python train.py --norm="rmsnorm" --norm_place="pre" --init="normal"
Each number is 128 + 32 x the weight over its row's rms, rounded and kept within 0 to 255. Layers, rows and columns count from 0. The size above them is the row's rms in percent of the matrix's.

# layer 5 MLP up, 1152x384, rms 0.0682, rows 1033-1049, columns 288-383
size [ 97 101 133  99 100 111  95  64 111 101  93 120  82 104 111 109 120]
[[149 172 144 122  53 147 143 133 122 135 154 143 191  63  97 142 127 128 143 159 186 106 115  84  94 131 150 128  85 118  73 114 141 119 129 157  95  96 115 138 157 111 132 117 119 145  61  98 124  66  78  56 149 125 119 128 162 115 148 172 101  96 167 126 184 180 117 168 184 201  84 102  78 140 165  79 154 129 122  87 149 140 144 122 172 117 154 148 115  81  74 132 186 111 150 145]
 [110 106 154 150  71 110 147 115 136 119 129 127 175 134 105 170 139 174 128 109  91 149  49 138 111 139 146 108 128 146  96 134 147  96 145 189 104 133  95 160 137  79  67  90 103 160  91 165 128 134 160 150 159 107 102 127 131  85 170 124 176 122  96 163  97 137  97 123 142 143 112  97 106 101 158 101 134 188 139 191 138 111 124 131 129 151  90  82 155 108  96  97 152 131  98 153]
 [130 133 165 101  99  96  94  90 134 109 177 167 168 104  79 144 129 123  78 138  62 170  88 184 122 160 129  76 156  64  97 102 156 183  57 147 163 117 115  82 182  89 133 121  70 133 126  90 114 155 134  88  79  99  81  86 115 197 134 135 126 138  60  76 117 126 158 152 130  72 134 101 153 138 152 126 108 136 111  78 135  85 131 129 129 129 233 106 152 108 115 117 166  99 173  71]
 [130 114 173 139  85 118 136  88 172  80 149 149 130 128 141 152 121 156 158 118  61 145 135 105  93 120 194 173 164 111 117 177 114 120  81 124 137 182 175 156 155 146  39  94 155 143 179 150  84 145 142 158 229 127 117 117 133 187 128 110 139 128 130 127 151 159 142 127 123 152 105 123 103  57 164  96 132 136 179 179 109  46 184 147 112 136 139 150 148 117 133 134 117  91 132 113]
 [115 109 140 158 150 161  48 138  91  90 111 113  97  91 103  66  92  86 140 136 117  64  89  95 157 133 128 154 139 137  86 116 174 108  31 119 139 142 119  96 113 103 204  92 139 115 135 166 149 149 100 122 128 129 145 180 173 148 168 114  97  72 115 169 207 105  86 109 111 145 162  81 157 158  65 157 126 196 156 100  96 152 143 201  63  65 137 127 141 117  81 103  69 154 124  68]
 [166 105 127  95 122 140 129 138 132 161 146 126 121 162 110 155 111 106 181 124 139 118 163 140 176 144  82 105 184 170 103 101 104 108 114 101 131 121 133 138 122 135  75 165 152  94  79  80 118  87 137 120  83 129 157 144 116 103 135 100 131 106 142  93 119 124 101 110 155  99 151 148 171 104 159  94 149  36 167 139 120 156   5 142 125 128 139 110  79  44  71 169 180 142 106 168]
 [131 115 160 124 104  76  96 142 129 120 108 100  65 133 106  83 121 146 126 151 143 131 107  75 127 141 152 115 175 108 183 127 146  99 121 108 181 170 126 125  93 131 145 139 125 144 116 110  99 138 124 118  74 133 170 192 192 162 142 143 154 106  43 123 141  92  86 144  82 140 111  95 161 108 115 102 129 107 156 143 141 156 197  79 152 192 145 174 139 197 125 161 144  92 127 194]
 [114 104 162  58 179 129 116 102 167  80 153 142 153  83 134 128 160 160 109  95 134  81 130 173 159 101 139 151 157 151 137 125 109 149 107 191  77  58 104 165 109  99 137  92 159 164 148 108 111 154 120  73 142 163 168 113 103 126 117 116 105 116  53 122 121  80 144 135 112 130 173 167 131 129  92 159 143 149 200  98 138 142 105 143 131 148 152 162 107 108 131 108 176  86 167 179]
 [124 116 114  90 117 140 175  52  96 132 147  83 199  99 141  82 141  72 118 125 170 138 173 102 118 137 125 130 150 104 105 129 120 121 121  75  82 145  95 120 155 116 185  90 105 145 106  97  79 118 153  60 134 138 100 112 195 133 170  83  90 147 145 131 171 152 144 104 104 147 120 192 155 119 142 159 141 113 161 180 127  86  88 176 204 120 140 136  75  13 135  74 147 116 132 163]
 [130 149 124 124 167 172 140 108 118  81 174 132 150 122  95 135  81 165  66 167  61 102 148 160 107 159 127  88 170 181 133 174 189 106 147 145 132 112  93 161 139  97 107 187 125 114 158 118 135 104 112 139 141 114  65  95 112 144  95 109 168 114 117 156 109 134 118 103 123  94 124 123 169  91 149 153 159 106  52 137 154  54  70 135 120 144 112 114 169 164 138 137  75 135 107 137]
 [152 107 137 139 155 127 101 111 190  97 118 119 118  68 118 151 157 144  93 102 133 157 119  90 111 132 197 174 108 100  71 175  93 123 154 126 179 128 117 129 145 108 123 172 167 113 148 107 114 108 112 167 161 122 143  93 128 172 167 121 143 129 132 121  95 118 110 165 158 111 114 116 162 126 121 164  94 133 145 105 157 115 138 133 132  99 141 114 143  92 115 123 115 117 147 120]
 [135 157  94  88 131 106  95 168  56 130 131 123 132 103 105 158 118 161 119 142 130 146  89  89   8 142 119 125 145 165 134 142 117  67  88 178 128 125 153 120  97 201  50  71 138 128  80 144 113 150 119  67 150 158 127 115  56 128 131 140  97 157 140  78 155 121 112 144 149 102 163 126 146  44 133  94 152 167 139 179 131 121  88 156 110 173 115  96  83 177 149  90 151 168 150 163]
 [ 99 129 172 129 132 108 100 136 137 167 128 152  87 104  88 123 153 148 128 115 115 156 160 123  86  66  72 160 169 194 148 107  45 154 162 128 119 170 114  91 124 151 157 122 123 136 103  79 133 136 108 190 134 139 141 152 162 140 143 120 138 185 157  89 159 119  89  93 127  83 141 149 115 151 126 121 117 100 134  64 135 139 140 125 138 206  99 105 156  68 152 168  42 123 105  90]
 [178 148  82  96 113 133  90 149 182 169 168 102 174 130 110 155 117 154 113 143 112  99 108 124 114 122 127 173 175 181 149 147 119 155 126 125 174 121 119 155 141 115  95 126 161 107 140 125  87 240 145 187 100 114 162 140 122  85 155 160 154 142 129  82  95 145 148 108 146  75 176 102 109 156 110  87 131 166 144 174 170 130 127  80 155 121 143 122 163 108 103  89  98 147 112 107]
 [144 156 100 155 144 121 163 165 160  95 110 132 137 136  71 126 121 122 113 126 143 148 119  59 149 190 119  95 150 135 116 131 105  86 102 102  69 115 109  61 153 128 102  87 174 161 133 150  85  89 161 122 127 176 163 144 106 145 139 161  96 136 144 121  98 118 156 109 153 157 138 145 152 112 125 165  87 125 100 153 135 186  81  99 127 157  65 125 103 103 189 126 110 150 204 178]
 [152  67 170  99  96 117 149 124 161  65 116  84  96 119  85 123 148 145  86 186 123 143 120 131 199 136 141 131 155 154  85 148 132 141 163  61  89 145  83  81 152 167 154 109 100 162  97 105 124 140  70  56 113 166 124 164 187 134 109 176  68  93 156 163  69 133 147 162 110 103 130 146 112 134 147  85  59  25 112 140 154  83  74  91 115  85 129 134 104  80 121 123 198 137  83 120]
 [138 174 161 107  95 124  96 129 126 165 112 170  95  89 156 162 133 122 106 144 147 116 151 137 135 151 146 133 118  96 138 100  95 152  94 170 166 114  93 103 165 161  75 178 121  75 109 165 119 116 106 149 178 169 122 118 136 118 141 152 149 128 132 139  81 161  52  75 134 117 133  93 119 118 175 142 183  97  90  84 182 144 134 135 129 142 104 108 121 162 142 110  78 107  89  90]]
# layer 5 MLP down (transposed), 1152x384, rms 0.14, rows 1033-1048, columns 288-383
size [ 97 102 128 102  95 105  98  59 112 102  89 121  76 104 120 101]
[[ 99 168 164 100 177 148  73 117 140 119  96 173 108 131 135 131 155  83 158 134  55 165 147 110 114 124 100  72 124 169 130 102  84 144 183 141  94 156 139 128 143 124  98 155 105 123 133 108 144 110  98 130 119 150 128 130 118 165 102 106 157 136  93 167 108 134 131  75 137  85 124 174 110 106 146 181 122 149 146 168 117 129 115 131 123 145 164 109 164  71 123 101 137 126  84 125]
 [120 122 143 118 110  97 132 148  70 120 211 184 120 103 119 144 170 137  64 113 118 143 146 140 111 161 202 137 106 158 131 119 158  91  67 137 186 114 125 119  74 141 134 113  95 183  75 125 119 167 114  87 129  94 140 144 118 157 112 149 123 146 146 113 189 146 174  25  90 126 131 188 138 136 158 121 140 103 128 121  79 134 119  83  90 118 125  73 144 101 125 169 150 151 121 143]
 [129 121 109 129 150 159 157 124 143 188 111 131 123  83 146 160 154  61  93 160 214  89 165 120 114  42 124 147 176 217 158  92 119  71 125 142 122 149 154 100 177 145 111 112 174 117 129 145 103 155 166 193  76 187 141 158 152 117 137 137 176 165 123 122 125 112 141 114 145 126 140 188 142 149 138 128  97 108 102 107 147 159 109 143 144 159 118 150 123 128 150 151 125 118 105 190]
 [127 183 102 151 149 157 171  87 107 112  70 148 127 112 174 107 108 129  75 152 122 134 147 126 149 183  80  76 120 121 122 153 117 134 133  72  96 102 112  91 145  70 172 165  60 124 119 148 135 142 147  92 131 127 167 166 106  90 155 145  97 107 129 118 148 120  97 144 101 155  99 189 107 164 149 125 115  84 113  54 139 142 152 123 175 140 178 115 151 176  73 142 125 142 102 170]
 [143 113 116 136 159  83 174 146 163 138 134 136 116  89 131 148 119 148 131 135 126 179 204 135 114 175 139 112  45  89  60  94 123 121  95 170 142 125 138 146 104 145  84 127 119 213 153  78  78 144 135 115  95 122  74 157  98 201  70 167 159  93 153 126  91 121  91 129 183  99  98 140 179  75 193  87 137 150 131 172 166 185 172 105 131 199 112 134 158 138 127 176 198 123 133 159]
 [122 116  57 183 127 125 107 131  82 114  96 113 139  85 134 161 144 183  81 124 124 121 131 117  92 141 161 163  95 113 112  93 153 173 118 190 140 110 120  44 130 123 167  73 125 167 106 121 201 158 160 108 105 163 149 133 119 104 159 194 134  99  86 198 118 152  65 123  72 109 140  73  82 101 209 134 114 178  85 186 163 109 184  94  97 144 144 108 119 173 133  93 107 112 159 104]
 [ 98 119 117 147 132 210 173 126 161 123 156 112 160  68 175 204 144 163 162 103 112  87 118 139  79 126 125 122  99 222 106 135 185 161 140 134 105 102 109 117 123 112  82 120 122 114 107 144 162 132 149 173 138 110 162 157 120 113 134  83  84 156  97  96 108 105 117 108 158 149 109 160 115 220  95  91  99 165 103  94 121  64  88 132 132 146  95 134  98 122 129  98 132 154 113  87]
 [158 135  81 213  63 115 125 154  67 192 129 121 138 197 146 122 103 126 141 153 100 163  79 112 137 106 116 136 106 142 115 144 153  75 137  87 183 138 141 172 142 147 145 143 140 122 119 156 135 136 109 173  96 139 148  90 194 124 146 171 180  99 149 118 146 176 112 153 125 142  46 127 158  90 123  94 139 137 120 164 113 125 145 154 109 117  86  88 182 116 161 111 130 197  89  70]
 [100 173 175  92  81 189 129 163 152 180 157 202 126 112  85 130 100 181 157 131 118 102 138 146 126 185 208 158 144 145 181 111 126 154 123 131 124  91 125 139  89  88  86 178 139 138 131 143 135 144  41 133 161 101  99  84 153 121  80 157 109  84 130 122 167  92  69  79 139  93 141  98  78 154  71  86 151  71  97 120 146 133 135 208 108  98 118 132 106 113 221 179 127 155 142 157]
 [122 134  34 116 100 134  93 110 158 121 121  72  97 186 162 186 119 120 135 152 147 129 132 136  80 122 137 138  84 157 179  96  93 117 103 115 108 186 102 174  96 142 124  74 116 110  57 125 123  79 157 114 121 114 119 222 152 112 140 159 173 138 138 106  93 149 149 184 153 101 192 192 130 168 183 102  68 164 149 180 137  86 145 161 174 109 176  81  97  90 148 154 173 134 160 188]
 [125 142 140 125 144 127 148 157 132 190 132 157 178 132 171 109 137  82 229 108 153 160 197 142  64 146 110 108 137 133 131 102 120 133  51 168 156 125  99  90 112 152 107  89 122 131 145 131  69 152 134 152 110 127 134  85 148 159 114  71 147  76  98 154 191 119 101 156 117 162 126 140 167 133 123  80 113 119  96 162 119 119 117 139  81 162 121 194 137  94 120 150  59 139 110 130]
 [100 123 143  86 192  77 161 182 128 169 122 148 119 123 185  93 147  93 136 114 138 138 160 103  64 106 131 117 148 177  77 140  85 129 165 144 180  97 154 180 104 152 111 123 167 133 211 130  92 157 163 172  97 141  93 119 171 150 145 164 124  61 150 121 164  88  91 161 144  68 106  98 112 127 144 171 127  89 158  99 126 121 112  99 122 130 118  94 113 155  80 178 209 174 103 120]
 [ 91  94 102 101 159 162 116 103 124 107  81  93 102 114 175 148 117 133 103  69 128  94  76 179 173 185 132 146 130 131  94 193 164  80  97 123 138 118 167 136 157 139 113 135 120 174  67 117 181 117 156  52 129  95  91  96  84 164 109 133 106 173 121 143 110  91 131 123 157 110 151 123  78 103 150 152 179 114 193 131 136 107 116 146 120 126 118 120  61  86 127 170 192 109 133  99]
 [128 109 126 150 109 184 131 173 124  98 170 133  74 155 153 102 107 111 107  76  99 116 157 145 129 102 139  76 133 184 125 128 123 155 130 152  85 170 128 134 156 150 165 142 127 166 166  97  96 141  67 162 129 200 114 157 207 124 151 171 118 147 126 166 129 110 114 113  86 125 102 113 132 151 152 118 114  91 101  71 134 119 104 104 150 165  73  96 103 106 125 104 169 147 159 154]
 [159 141 130 138 175 108 133  60 123 154  91  83 135 113  79  44 151 138 133 181  65 135 117  66 103 136 150  92 144 147 124  88 113 102 156 114  65  92 108 116 155 120 117 132 130 100 113 110  77 104 116 136 159 164 111 143 195  88 131 137  88 119 112 163 130 164 143  70  88 148  83 117 131 177 124 116 171 175 165 120 101 116 151 133  91 176 141 105 155  83 149 114 137 164 100  92]
 [161 178 115 140 106 141 138 149 145  93  74 145 106 172 121  48 136 187 155  98 117  63 143 134 158 159 216 114 133 152 105  80 155 120  93 116 107 127 147 126 153 159 126 179 113 133 134 125 116 159 116 168 130 115 121  90 109 109 145 130 170 136 102 165 135 112  93 111 169 121 178 150  94 150  98  59 107 148 166  99 166 127 160 158  76 161  66 132 125  96 113 154 109 123 159 120]]